config.yaml
vocab_size: 7717
beta1: 0.95
decay_fraction: 1.0
dataset: "wikipedia_en"
Each number is 500 + 40 x the weight over its row's rms, rounded and kept within 0 to 999. Layers, rows and columns count from 0. Numbers have three digits each. The size before them is the row's rms in percent of the matrix's.

# up: layer 5 MLP up, 1792x448, rms 0.126, rows 527-586, columns 224-335
# down: layer 5 MLP down (transposed), 1792x448, rms 0.234, rows 527-586, columns 224-335
up527 110:473545526575563496587479456517476441533435546536586493504520578469514587519530447455435601487535477574517514534479505412528510444459551559540592452501504453455465530469517470530486452558492496496530490481518475471477497509486503497499531559519510565483566497502527442456469551445433481441423444521524494521501572446504501518481536517490
down527 108:561506536497520430483475518527528456530416438506460537475524546492436491467489525561504532592516523551593456444493462487596508502467565543512468444477538472455477498556455525516475484451505501507477537499435582513486499493494499565535505507526516486583525483513440586520511498479502508553501499540559465480496452484490511408516520534494
up528 092:458489482449517465498521484530559482495472522421555458481512473526499433547543565415530485605486516521537575464527444478418546448537469521465551536442458477466477516480490538544427519513454457493557500544509555530562429531439488473433524503539523578432511540465534509402569455505426510539586497518511465524550457479463527495439547503515
down528 094:507463524448504472498464530509525518467481494521495470548481537507542479397453472533522470458544485534522425553496594514499492530460484425502518493476487499482490497529462556482446484501564524492560478460432491406500485498503555448521467488508525483536521481522485488565459522509535444448485536551446571457373491442411491454542429505479
up529 114:481487462500497472536519489474565571514465467508532545493485552497553462485450436416438545580484517499468509554492544514511519519554465526491452502514446445497558538521512489443523548498432508484543493473501505513579480550549520475503442479501468521464542433481533511521534453467445551523592578450572542425497480512492494414487437538512
down529 117:523530550438491469565583519522590452473535502414481455478455425473560490542515468502532507525529461526528436453459518530492485505501462559514523473465499438555478567508469565500487516475463458491503494507420512537470445564443509498518439467461463480490500511516502506465517520541482521521446432450521445425488415473518555464503427521517
up530 103:497401515484501497482577475492506460478515495525470501475471431443449492467538525414455462546427480545503525532504532548589532513511522503478511485541483428521485552430554491507539568476435554455454499510590529413586508592550468495526497490559605578434554453556534491497574570547523523447500545486516496494485539496466520490463551479504
down530 101:550457515432474426508505443462536511464476494529493470551526424450468502514445530528541521395535538519406543474551553453555517515511550454524488499466458526559477565494381500521528471514542454503522454506490487471455489474523434453476522530517509552546452535491481480419473479398490431514531522479519536503509476457416493495478507469542
up531 096:499470451511492500472551461456500439508540490560520506510410548527406533571481448447451531480509492465505443449534482507554454492479502461546498524532507465531515546534548517514454481509430584419559440470595505384529495508489500515505512503551466512577463510556518466494466447474558457513441568418454446529495535482504465503537516562456
down531 096:456446512494472484512506522510552457467463507482523540512490493530447516449536515510598466515479458590515537469401429509538524502519517503446474452444460513393458528493454532520479486501550480558517514527532540482482448445530484508518505458486564529460507514497514474515437537596505538520473480481507482527499493575465434459501468467571
up532 101:515551513452567430522448570479546510526487471452477508526499495546421542489499511426488497484557508582474485542540472456527513553475458512508527433527485519463592454503513493464497429495531490587571516495533486536476445522478429508494521518443551559552544484472514466530523459537513557478538495450495551526525517489446501463534456502553
down532 104:498494486527502464558468481494578488446482541471457473521492421547511478515419522483489481497480481497533549502509517399444492452456528497505539448471558460436435538525514435482470574533488465520522476479512482502550531509478448505539479571554473443484537446537453508506556491471485484517552572467480481529514481478497517565464445473526
up533 106:481496538535494534572539495546532501484484529525487447509513483535497527538492468509559476518451510480465447461484503527541486477522501516503422518554472483414481499534492520522521531493538550498501532549543566498534524452576530517450506529496546473516466455509527506493460584619527476474556565447454495556488454491500454483471551480474
down533 110:494487585457503498520490528404553391422525526484479483474466438537635513467417454525615486448542482448460470519522439482541467510467550486489562554489528562527517520481505495540457552530509543547437430489447525523507417404393485520445506517464508403508572527472480535563470503497490497540483558468456509534389569504529464509483513433454
up534 099:539575551463557483568506579434531485508563521533519520533453473518536561490519469487484511468476543436526512521516514557421477476454476545513470518449548436418453510568409490473458616528511472556509500545486464519469490543505461458541484526486441434491521548377453477489476547501517514508580520523527419571460494600493508513556452486478
down534 101:473581514449549547528511460490464480464482521569510558499470523538478465475441483530550468549512484472483468499508535496503485534427549540499490465507498522491512558491521470556506417440518615493450480532469523514491489526568533493459462562431478503508494523476471494530569453475428440550537479486415471498532601472504464456435524509530
up535 104:439513462500461483515460520577430556511409448508544453482505509489511592463544473509483450476465566554477527595521600501496548537455494437503432464506500454545470532431519476549464480471505553517489552444511516525439483522561483499585505501548487438461452497454500572514518512375515518515464562494422570531581475408543533493527498469477
down535 104:495546494488463506460479540441460451498469481500506583483574508468515510492508470556459477492491543567494548567582522490496522468590512451491497476456542452512481448493528531530560505457492475514359468517559531544491507500483548455498535442535468430527476499582496551566488471466478521432480538515518473525516540481557508580494464458559
up536 099:539479481477519454448458513542515467590499467430459508491463534496425465532505434516496500470613523494421487557499538457512462563536496506531488457481468476467472486570406430537449468479486510523638505560502497594505499448487524522507502572500478492476492528515511495492478485487491597485587573446419544468491519555513526457455494524435
down536 091:466497458481508527515449514499533513556482477533513559517478558510487445527491546583547493445521539502506458492412474557544546456502512449449453477448561469503506547573503553522542511513509552459504566515457508576505519457520427520437521481522519464543468444487550561477501504493500514510487515425446485425515469499485437544532429511533
up537 096:503553518492431446470559424559492408542549563485515461514497445486432562544519525490585515519495517486557487465554456502485522544537522457511468462548494469503505512462539494524413490512538499411552504511484512549550465565434507489554505405433523437599518518554483535486537426498482486543564481556482506520578508517481459586521538537540
down537 097:442498562484504528481480531505481549445536500512506448471521521492468548585546462540490513435547514580547458542542461471537459424467536470430569446468449528520568497471476490567528457485479458485438367514517520489462503519460407615462581473524515489512507538455449471552512510516406534476493516502502514500523496444491457471484476502487
up538 094:516464500537485524476503590483489453547506539461525522435515474493503571542508586638495530496547502510504506506512424461503465494439510528538518532505457521489524491496529501461589479521476501516584461510609544512512474486526485536452484486476498527510523560491504416522455472444527486501509445504523463488466512502473481549498553504450
down538 091:498439503547516459513491481475567513500472471529511437524424554468568446541545464499499506566537466482495471558478510456420472483469489503482559546520439615553468512533492498540500396534535520524494612518538496472498472531532486487547499460478504458520444492491481511441516510449539539516500491460480462530438486507508482471443567520512
up539 095:482492465520503483528526532548466468505563526479553477463559492521562504517472572547434527495453540509545494543535567484482451521442535537504564592474449437501485526508479555499463606497511456505564519514517450540517625473444519562573489507416543542469464556462494505446527544446505559480569470492484410501483486449500498446489518553505
down539 091:512449526522513536491472358470524491482501441476545473460461498504549563517486540486545499506484448454537480406524443486522460491578495514475570483501497499528510523539528477508512427564536457450583518563553506470509499491530523483517423409522442487484546459485553625543501520476506502507499509561473504553520528532522589466501421544497
up540 094:531462426505477446483515438487496490470463453546530497492529464519446474505523468520498497454477481506541501515549480472469468492502518474525447495445490513470493451450524516511528448489502487517546527471503502572481465474457584551530560570447451565561494498512466533521512483572461453453485497493502504527484466551482511450520466466451
down540 096:532504537457521518569507481457446484506536478516442503497497452512475477499483498487506475521547476453393485618528511504442464508546508521478506459498491479525453534517526483448415534562559474517460547452423462517540524545545524449508567438473477463480528390485540573496436553507518456547527449525479529499511497466536440538485522523554
up541 091:440528518550480479530542569514516503479483458474530485467545518477495502490519525572507429568516460455519453468566517465471573476487490507486506437462544471436538455458508450486535521481544504550544489515485488503533538555468508445454479487463522561483550580429452504470460429533587499486458501419443490480527451529489493485544498525435
down541 090:497532495458541531475420521457494542524390548460488503531489472527500543446437453504525542474492524365500505484470511471407413502453480515519510426513468528517469506515502474620509515443529518566486495501541507452544467494518542444511510536538436468466476517526485534475472499506487456445407551477405565441441512543496551529426472526535
up542 098:557459449520516512400500598500527502469551492555532453467506539505449468424532492494472448454538535441456483536506521503507589484510517481487510465548477501569466473471436508509501499502500511477490448513504441539514520531563479509540540491527428548423560461468496425563567431487466471489465469543480494466497515468502519544449525454615
down542 101:533466487492543481534501478468465478463519522557531551561527479554479509543530531496449532473505573495490499564532539507467442504483567522511444535426482487585455408542518503482482512500494468582470504517520504490472490451506537540455531508490478451451463533512503451512505468533482461533430434499580517512468574528463556557519464491538
up543 105:454417520534512467445493483556468526483461519527558508484492503506526491563485592501448425521547494504540547470476451506563444517480500470479393528450537497477440508499473522453471519500505486516577499524549476484542491528494497531548508492486523486512533549515432505509474471498529468556514574426498579561493425489499574594457470529481
down543 114:480505518568473418452565533516414477516484503524555536541482594508562568519443542544530442503504529498483477537521511492475448433476487535492461450596464483531479521480490493546468454530506503506467482478574472501571518538539412510512481465455507490576577444479448530543561471610497519465522518492461494590522512566476433609502498519502
up544 097:465514564516434499483507538469511484533564507567494494499507515510432505471525452546556513503597471483437475551553588527540444558488503497499490412515504462470522516561483497475512539459548529536449551583449514498505500426491472459442568470481502555476522551545542423460527474470540491503512482435528551494445461422527495489472482567565
down544 099:547515519482421561512509581506540510446497484488491475460491489485448549421487503461566520487531536482572518478489509480556494499600462467436521485565487475551505468518542512454524512537480504557473495514434550423428488496476458429491565487505506579525491465498496586457506463500485558509554470393521478491516530551453433486486532402539
up545 106:474516597425490533521510478522525551515459502480431553497473527456504437460579495488513510486564480464577483509435478505503546522483449483494538495515463523500538617525569550513510509571529465535489547434557452491543493469500490491545513481473499541515504530499523489503477460504508440469558537491520450516378440546420497465491463507548
down545 109:459518519496508494479505519508489507435464508482445592484467456421524516516544540551461419479497591505472581527518516461548501474443526493524491494588507485523572536500507491533507467439495527554492570502551518460492453499485547469533499577542548494478498529554535595486469564511472442464520482447442489511488517504449488480483499436473
up546 092:530520545522443479447521581494519512535415538465432538519512437563497507503514531534505495505515491459517507490556517557506465513503539458491421429466572457416527522529537462475499521477538542476546450430483503395433443457562526483564532530508556586586510517458510562455518508487499410498501442500534494438558416495525497421452454514520
down546 101:467469500430482550547503447466497533526528512494494498521421502470610495506458467451449517468550456517459490498535460501498534525474445549508589544492404487512447546503470609613530484516480481472485435607530480460565503443468503514509476476513488532436483491478528462460451503597509596469451510523538524512505521504449497521548525464475
up547 104:493471533525551519460498490474504498459452520504521451435523488543497450496523497573527496468480519487453494433458506428430459459501487495510516509517557446525489462512507505466552385478517472499562495447481477473483516432493479510479484519527503522461497546495497523434484528470492473519553468451528515518512523479454523371470538462447
down547 094:466523424484530527493483475520453536470491554489490512499497459510553533499452501525444458519479450476438520507486490508522522451508463512489493509521469527467528402428540463447535470506566577562455539532534550393502452525494461522586484499490529490483454490527445598503471474502482416463457488532517554501436499535513500475456488530580
up548 101:505536476559508482442436455533516506524522594516526501469516475495540479548501523525505463507491547512468458552505494487537419540532404513535543520458531489573541506505506510476476452508485532511544480460476524508500490535472429511451456542476515535545453534609540483530574512528479428500577525498526559544555488421559606539480561514553
down548 094:530487419394530499573521429483542576551516483448409443498461491498427437486552508547480483530531506537474561349505453560401527493542479516483484430459456480388496440530446415497465491517426456530531497496547460476518535502555555471497570520519492467471541445467477518557467489473505474495520507491481496438535504463481480478487457502492
up549 109:501534587553480493532530543502547485550531487521541406514515516531475537544493498529446471589530505575523524518502558440495491504498492528453424465502489524524484545489401531421461564518503504466511491523460477608442552543534515465533525464494450474494438523504494491533478569489554511520467517502466513527510528497512525524458508502481
down549 109:529525561518466474495506505506510437466468539460540500518519413498503499507489495516489530478461451514482444580535554430540569538523532446503477534511415459553453468437443493488445541529401480496422596514523512522595523510510567465520529527492473431507475562523423451546485546486507584521526517495479463528529568566506465577454552552455
up550 105:485512496501484511545483512538483524504400507461567504531566495589511516518526484435579517514458496454465475523533478581502526456464530422533472470546528506515508450416397435515519501540452513461503501510528439448530461515495501515494516498456437504597505490501566499476507455516456534479608463459500470483494552428476520516461560561542
down550 101:458482526496555542481450461394520553548493481524582407546536531496503473489482462473499518542529480585501470515476555497481483546502521435540458481518479519472445527557540471461542540512585503595461522492502482505539540351591479459549583477445470475526527530549480411490517473531426491513487440490455554543438582490496474456557450588488
up551 099:514522470524509447423550494505563477528429463489554495421495474611472512463583497449384500476483523534463501499464469539464508444488507494500491448482462530504549510524574555587469511527487442409483524410502532502503490505491516481468503503467487459474555461398518528461563464464531461492523440477454496562507485504450489516548460467428
down551 096:496492528478523448523546533515580471461484421525518486440562502481465507505497499504503523464491510530452497516521462434528495510476433530455441485484415519468467499511530481564495492554532473535382459500462483544542510549480532441417567542528479503527542559446561494566526543508527497525502396513524449484467469498471442540558607570426
up552 110:497473549526474492495483493487537505482588524527555479460567534445520517477556515521467525550516537552498503469553500470521588458543499535502481575415584469507501503555464459432506473439459448532519448433504486492514425474466487469407458502549455490483473478483511492520537570495558556519515478510484457516517511521452500604488500493493
down552 107:557505469498409420555452560482538545548529553492525476514451521427547485513490479523429499499457527523440488447493561534518493514502558492509542508516485552480480501576561577546502458468517585517467509523495510466430505474461563511525515480488473492527570425531518594459529461535540504453538477535475482488470514396503465472517465536520
up553 098:518507520511487443484550520510525531562389497515412529479408545522432569509571503455538531463531453412543522493520557457500547554503576508485499593475443499488517504448464498474462540561485465459493600572475521487506564546482418442451446579467528490458499434510492426451538472459554526564459490453521498500460453490511514540539549469529
down553 095:514514487477531484527563489425476556535437511520492477618493538526515590472555482538438547532447585517515539471438486518459481526513414488507533469465442555467500521445493433498472484485440538459493535519491502532527542491477460462439497441499505491554523474459475473456442502477547594482450544528504538516473508477474583406484478460474
up554 096:587538564534516485492513445514529512464475514481456504497562496466449518537542563537539582504417467471480530569486517506513515406457610584500489437541497492507466466495489524463398453451487542548516442539538465477540495531512397501464477477486649591412550486503494479527492481504553498534518482506520488530552436488483494533534528477502
down554 097:562526450516563543506494448530539532450460610520485491553524468511509486525469503545517539501542547467477462482515616596547447521510479526497528498480488512458560498514519494493493433500464454566555520495522481449533512523489503501546434441573522489485490494530532466450460460559408498546507454460541457554457463531461572522481387529514
up555 096:555453447495437453438547529473498469464467554517459454524550499548514527504543494508550571521452504592461504460522481561417464499450537452576542533483492530554534462507426496457453452581508554494504435505487556490564565510505551497423536508478517496548502483478514556450502495510526451515508456504537512486515507470482484493470519492494
down555 093:507521500543514502542479532512503557489440488474497518526499503471543478535504507386530529469490526503520430581491458565531490504531598508467522480551488548515564510463532543562452521533516531552457510505462509437513486481486513443530545472530496506551502454495542535469446509489447506613535513499517461554449497554546467493479435563484
up556 096:501548507584516434479515408483563478519558473598527572481526518510528548493525528523539508474548454572426519477505494444480492466559478474489560445529500540456516477503534507445468522512496472507426468542558553515549523523540532607509502502478473485549533522494529431500466481513536520454460532474555445550498554558541495497529492566547
down556 101:571517478508462482589557491515531471502495505489554553558555504529484495636449521521481512540460526531458555563455475514550496449504460540482481504505530479511528531494530547500498505532476530490420443480542470500497564533511523522535543461492559544485522481507521501505502586505486517540509492540407470481535497532508526526594506522541
up557 110:543494501490493525546519523527461447519531478551468447492475474427410488508581490473453510535556451586523510530510457499476508538429506533535509580497484543467470506523502486416540527522549483487577455475424514534499537540446583558466431434510484499484526514532434517529526496487423513583556505437396528506421523478545533479515531483505
down557 102:466441498479443477492474487448548566494507560509532517457402555503504430542450524495509553502515521542521483480494447470552538417545441488429542479529425597458511511450495567481470520515456515458501535507494496536441578522467552577442468569448442477497578502478480457466431506429524501532504507515455468510468484524519387449502563436505
up558 096:546487494512521483472484449544460474462472430474534442459517507507543565575439589445528523454475528424566536537520454497465473479515518415478496532455552432504507504510439453399587528493526524494540499486527530518515488515516520545477519451555488561464468485540515482425463510485498504472505522448510528508481494509475470484490495611518
down558 093:473548473480507524526504559511500545499587491470441541522443576433513470451525472458461468563525500460535489508490559569542498545529537475477530517469503548482549457519603512541421461500480485515496486514503493495435528460535501491465501493507511433507493504478493483482456564512478483499533488500471480443530472412519519437523449424497
up559 096:506451560534531449539481513464523584492449459471483554423503521493473543485561539526519513495478427555455489454425521486531478483572537532506471568488505526482554509418510522503545479502467605548511466475416562528504519553531471602530535495469534555504548496527600465505490504567517538549503465549475536515527487439493478482519487492519
down559 098:540421536492570511585487472508490530460473493534519570421559526533558587577514456483472496563524510408472419511521513514460451534469500513481472529526508413563507534522537523396484484492547458545577491466501540474411548585492522573533560502519492471512503502560559569468485509552542478506519442604490476546480519537487505531475498489519
up560 101:528444536532556497431456476543489487434505537474463540558465501545416523425495498427464455499496549475524543489500522483502416553421579455525521505494537503454482546535512481449519435525494511477540500495527439496479493489460464538546464515436450485475443546577551512528494524511539525446503505570512516479545463504529530487497470514502
down560 100:561502465520475535485429456495450493445529549437455495536587518443479420501477521459514505569442493482486571497558548528397520554383471486506570514523529523541520467541510497509427484511459568554484500451490509449550454629471488508483581489518505497481492467523524518455506437538462471510463561467508464540467497490501507461508467454483
up561 088:520459465567514523468458409441550555521629536479508498520438527504511524525558526511496503452459436526473497568476458415441549558485517481492492446544598532473446493486529503502522510462516487577416545520607504515485559475501468498481529385535519540568496516432523449472468564526441414459518612505509555518563562483443475490486517554486
down561 091:510425528428523516488487470476544506451550531474473523501508493449483529477460525529495458487536475438462564553518500455485498507500517451465504544512458527530470561488503421468467495532541489480537501505461524428535447471542571494462520459487507480457501507497497506498524531558546535526470459495517541547432450557482469499471440502535
up562 093:523499486490473612496464471549575476520425501471489540493517546505501505477497546523496485478506442454517523528506529443440491458563521493461514527483475504560507501575462537468422484468513577466528486564547423478540506459493492457495469453444574529514522536494485562578586497545488508443492564503548515502446485482443580450510485500483
down562 093:516554486485493484464514502507520457492458427492482468501485554523466468536444510539455515592539416567469450545467456501436496535509517537503472492483453500459477511570491439444467517507435507517599589494541492524472565563554510442498463572519461545509499565489485462441526499501535519529547516531447538437577486515509483491515525505538
up563 095:510530575533515572538505513528448493520488530478456506516460443450451505540507477533471438439492571549490522493553457491496481509566520494547516515500516487470553477479414537516558495551491418518472469546551508503565490467500488519481590513424479447523454479425535484577507527493550537576509410475551447502523467372503486522490524576465
down563 092:425463455524496439543490600472449472427524485529549467522519514477472507542507466564528498474552544416531480457487541503531554512459441502429537486529514430498409501502473513452577502545529554532462542482497456526571478441521458496461492543500558523464527469507483532507534525405457514495535536582553481482465480513475481527597506453526
up564 099:521454501509544510521474448427457475498393526486502574532588528452499479479465551533553460513464484510535460481490552497556452493464551459518586501445470538444508565489433525481431551494479507477480454474480473444551481517575408429472492524445483533449523596477544418505540487543500446503484567462490501455437422507543532508513498547489
down564 098:502527560495534532507508564490499467495471486526521486458478553488546496413510496512535492466482546478531546455480509570574525441547450454469529494504509539457484432563496451498525476483476482493648537550484492431528501498514589435528424474485529465496513523518507457490533489498467541443484447528511488519519524447490553483489518537412
up565 102:504469503513397516483542505559520481524489515489547536524499490455501504403529422510547476506479496499510502497576470452472504558562478465494481548437470456496504479454486519509477464530580443514527451519453492440435594528476463548530475499522421503506559529486540447546548465585548477493514531498503499534495446437507606545579495476578
down565 099:508437503473453529521518494555566542485516501452508498491475475533500544554513423503537546511503426475563492505493450478517494489508450448551507539476585432503485498483476496571459528479489557505572581481462450479547544468483547504512487459532543478509557484515473538586572485516500526511495445536543487501413472502535451551553435425496
up566 102:442551496542513477510502473513514459467446530470502526484520440538435544478530455443512529467502536473535570469553534466505543515444495485448456510530472485524530569470491499494501474552521572451589474577501521498493539501482512557503490494554447485521504455605495462488490470533517518526505466421486468506437527462444564483495474508471
down566 108:507445486552540509525453501530526521517508494583589527435468523535442479454475447524512530449499560528475500508548516574439511468579441446529540520522459490485514461435543538562468440551433486474434428511498479493480535451521563489514523410573553537491498506519580466553471563451492460481496542480423438490508458507534537500466551567503
up567 095:484508560520500477487507510469433570504478501476469429507497521536513487496620485485528493509481450554493549496522528465516481542512465508422536584486465470528448485491498470483482537406434554472545525525452532504468549528478452476542640435498531529514547470547448500558465530466428486478471523514487427540462479540514510501492436512541
down567 099:457464456468471424504517472512468482532492521476459494521482536474453465504446595532495450558551510551509481528492549494498509478513521485484501477481481491513509547525466468572560472503401411529495443454481509472459503524533515506514460548490474406567487486482495501481567549524589496498540523489486465572537463568486480483461538477568
up568 113:525527560448578524500484576556456507515483467494459556557602552506470605555491514489505499554480543455505528470427499512500484535501485488544447506588509425497477564537482536535540505514506501542494460516550542402559498449531546494586559475521553511501435512490498504491525554486548494512593513507525467538478526560506478439502463486492
down568 108:534440469452437526468519566508482466479587521503501527452467515501466536521422449554525523474448493495448499503443492542500463455514481488506425460526497460451556493553454512500553463515476505509490460507514483444487524564540527517483505495503486501472427536496466505515435543467464472465482477534455489499450492537557519432495423496493
up569 085:495574441533479467592477471509521438526518501484515510457565465485491488549500412523539539519443443522544531485479545547455530487457496488519443513511575543512524488414539532536480506494478440508456497537443455493463556489441430503522514501383499510497474510476517401469518532553534470483536458531484474515468487516542421544534445494505
down569 091:535497496449527532476449500421554578429494523535471511484478499478496482541526454462503456435503520497541450522489431506528436437511485452441596480467467470450478487482504492529414500485515507507474491477521608546445478552484474410507492537572455519552524505493443485420469457469458540553468558475533527434508508449490509505469453505521
up570 103:433481497508571495556579554557505481515531508536461540524437528505527501473525572471513473525459499463446498513460521516531431500475442500514467419572550515503517547475470481444484432408502491536494521493537501520513513502549434491580494525432513495483481487467488532533429447485488530526565470526592469469578517551515564484457452468467
down570 106:558442520458578533516427403458528501418495562545488505501406442451539487498536515479538568527490525446519443510454534478485434472380509545528552506522437539494438470495509511513493486494461508443513487506505454474464484490578549575536483512441525488436513518468489502459455395493461500505501491516457450447453465516532538449524433486607
up571 096:515526478552467466514519500528469476469446479432475528444506497537528509439486531526512488518464557541458532481441510476437500387489462534484461422503530432516552500580569555486478412559458500486518512446521551475537427490537397479459427479375444491555479462501480522504478522463469410530528520422486521501528502486541511516558553470471
down571 089:503511489485586457491513405487581474511462502526554485544533445479513494489420498528497511468536551536500439537478463440569533522513490394469516466479495541533432541458533491512540491458511498509551529517491463536497513523490556477557535490437512473459495508526551544458441481527499568526491540544473576573494554567468534539463523569501
up572 110:479535522511513454466477461549449507496493605512487514527514542561502471545440535488419502560467496514475531493479489619492522483564567478539453467520446470554434509501533449494412484509473483402462519475588564474441491569511555483567526467492463481515494458550470528489513501487539468564432494537541533505573523435539425517521556508503
down572 110:526551577516472502488522469451547492511538440514493576401495554573528543487529493587488424511449442466519557505539563477523532547470541500428491478439491502506519451480588482433513459496457529459525519459540484514530497506534483539492504499543512446507527435526498490435481457578461486441463505504613531594481474480539471531488463532518
up573 105:507555479454540560569504549530524549546557527518511549534453523486491422457576455448534488524500511500591525526479541452549556484466477505452505477523494507486513507514536562467484496490498509469505501477484461474515523507523427509472475545527511503428489486533518482520498471472375548461530475509506507523493465525541459497497476495539
down573 104:509467569528520522487515561490548507475489507473497538492520533554513523474439430535413447523517448558545479515486499449548475551536519554555457433469531466507425454507523480493509508547479507538471527516524508483569531549565508472501472606497517469548605537399527475501502561441518490517493511544474496525514507465501500525501510538533
up574 089:516537458525484462526464466552545473490484528521564525562554584485559434492562461479561535483431487499511542501493485477498530492570497586491542496517540481480471547489526475530499524505466405531534536508484476483472484501490484511461487502453521459521477508510571546547513441510516512516459539529487488485472543466482572531475430527534
down574 090:527457513525491494558477512443533501493477421508486496444496518517484472476448461550459495579541453478457493528517419565480460521537443489410453514542506405540600525514453513466471541512542515516414531466479465502496478519512563462577471561508462514430500498453479518516469482460519547516561429510527533483488484451492446480496524451456
up575 092:549480536479529484508483511535550488473422476536497518475558491469439504443440512531470476577472578526443504483497500454412524544509534486570502469548479503549477503558466483466511416522529527458484555531609479542478512505467468456506448537537483557579552502502508567568528524479562452472538488531499555501488534443516593502499452520435
down575 092:452446509502447519479544473523474493495484470416532525496472501537561495544555581462561544457556448531472518444473515558524534500586489549479544486437419515523523523520475527537491548483527484518512464471510474466522495431576475493471546546580536359480498539502478526430420458477588516528483522498508517486499498503551507455510593422477
up576 097:515513489481454512486543440498464493493499461483442470491518520468504553489586470441556523520488529500520550506465524518517485461520460519443594466473542481430501528464445470499555478432466524520497533467513511505490404518508548559496527490544516580588521527472508421503452499518529492441524472492598495573493505549504568451530506493492
down576 094:534530539450514435475490452438491462568497516443462547457529472462466527514491510531537476490489524519503582527472555445496448448533583505453512450464513508487502486510493571485531549505576574510549421555485464528495478512531498484499489438459496495550469586526570469455434534480534509498515492501478448505501509513404427474583509536534
up577 098:562553562506493523457406491486447462530540444466452527467550521457535567529520520513481446387437545489486495530468500478481426516522490523560472560477433483471450435540438532528481447495481542497546499417455534565574499511513525520480447492500489516523583532468526432564460539446521563501535418520468516465499523488476487537514551518524
down577 095:444466483497544508435521487509541487541468459532471476599485533458555537513500474459539520501496473461479448548535433532473539481475499503502575560481519557549459494479455483523412551498419470513489482477527474504472515476446397459507586506449429439506422481455485475488519566535452517485533531484526489516540478550514568557528472480461
up578 107:495497401475492512510534498529486530536488483542551492513492492512482620416456452522513515542444563525391510494434516510561510467507527513441479400529545493546534542485490461525466486510494512476551562521511423526420503496424485447448545488510479466491426479494491504507487481499508420550491463553475443556475521485498592477443460478476
down578 100:504587545478545444508499488601418498503503513553511485656543508532535541450530463486517512515509506515430495465505469500474501540486507445483545514431508546526524564456506577520492540449455547381530516469474560522506512496502489451509577466478501486554546503535521405487497547499552571502496459507491517531466541505476448432517551514471
up579 094:490498420443441530486500548450572512499504519480504490482524526515505528528454526530494477532562507482477481512522497451500554513529513510443476471528531495455539518526502538518511403446507437508511506516433558467433489471535465479548512443467487494489525450480487479497505553547549401470497515439466468546550507520499514550490420509557
down579 093:540537525492499501531529452462525528459492391511491491477475489465520438498525519459414490454542542470557478468470439536512502540541407479622482444558485473503493486466471437468441529487518438451550521475490509520478500513496511559436511532508459564506421502464491485430499517530480497517535475472526503518421520479483490498387521433495
up580 095:538549522508552525567497508519512443513497426520486539481493571568457428522456504437502535549453490522508518504554506539536481483534496534424440472478512523475460485507451475579433488532554489522456478559518521482463490504510525555433478496482551539441547462487544513412456527568522504500497525522497437628501517526589452444465567553514
down580 100:512490461509468478438453482516576423499404551467564450478537501551616483485510475490498528497534465440486464413559536574474492517512523579470455503500447516458456541480490527483527495524493490512556498495579547462566514523480534584465565451505567464474489457540485483515478439510521539481414564559471602508429492473504538536470513503532
up581 097:542516503511531539482526586450496467504483480520459461484497468562493499540460523516608480468503480441446507527498467528451454422498517528533466547480426521548460544486471523497454435512499529484439435486561542472469492563470512519596574497477576488483496524462524531457458491549478601573525473542455490490425512521497547463446449503489
down581 096:427484491491406472453524506461564519530495490436437472462543559427431502437533470565523480516491439554512485502449487497508496488519525462554517470456501395540514454477525511531503465520475458529502511506474538477524518468482544534557558496479535492463527481471561456451400555470495514443436459498508442492571527502449507531491365391526
up582 086:533524521493470512481521570464495518462424493475503545523536496553521473511476531556528517446506490558530497550539639473455552549483551519551501532475540525448430497432464506502477431391512450505486468547550543573546585493514490424477498480502481509537469488490561509486548488470470466489510496495471528480495497496456531564534479473480
down582 086:435509473483564487468436407480550501417512544453465514472465522543585516508386551544476431522487483498488498497431475496419539519544481552471480519503465530542506568542428469540459467544551482539431531487514522513469508473513530422519542493463509454506542500532427527490500426486541492504483544504459564460461440581537487453431441501524
up583 093:500473513469480482547485535510409530542515541442459470514461495521420488468519483460485578519408550468500519544517499464487437488504525513420522543544506478410510476467457482534475449520422488550486389585488448489443513579510422430478520510569500528442476564553532518433464487544493529433565484534453462479513565454498511451496503483519
down583 092:490528535508578525514480466549533462445501537549501423477578472518462578479552480523519477522550517451451506492542478556547534536505471540460516436433515571510556442479501473453535552522446499483526527518500433531533491509484497518541520506491472508519516465422406518474509481475534556535514526498442510475539498519407484500511528517481
up584 094:475523531539460522424531551518451460544571486513468491502505531483469438548578518484541507497456525421511502559534488546526511495547607481457529518559512544478473512511486504516485519524478492539497541484459569591542450512490464465445500473560523511513534493453470480446439534561539484497519449446481493545487519548449439475508518475553
down584 096:556498489433438442571552540530541533480551486502530544471457527534553559488433453531530503408504467539508484544544492480501490593473531526510486534459526478557459498552531566467520470435505555528501450477496461425599501462531537476567498564496523508486531525585576479497584429457485537511484426546556468493476494419457526448481522540553
up585 113:498463483560450475461515511471486534564409448471539522438474504470531511492527554463527536544467507407484523463497523493424521491459524512510456537459468552500507524468474479490520457490628442523559484547503484525486448524494511456454491453481471489522558418540551453549531541542536488524469525461614514516524491448539485528460489540511
down585 116:494492502507558518496458444509412500471479538583490544487458518481495495515457490512531530514454534506509466466524463575495474442426456500532454470499485488409500517488521453544519486490450551515463467559476439567552508602541499464523515465524444603512521459436523535483543529581473510477564546559533502530529505521522496558507506527512
up586 110:498539495593572467440537570491463521545526463529469522481465566549471506513567431501422513495526476505453497464443484517482544511477485417517482534511501479512414508554535486468455417532475472465529505479509593503509537555397547511507531480577468517472450561468470551500489502449421500441438530504495555500512510549544571518532502504467
down586 105:496511516466507473503415511504481440566477496539541529523508472512462521458471466538433462548475467523437508500487531611525492541449577485448502458528399419499433496516535436446541484523513470540467494455551482519495490509458498477495532537464532514541476544477523553492525488488548501455504462513537580574499504507554496474526519529531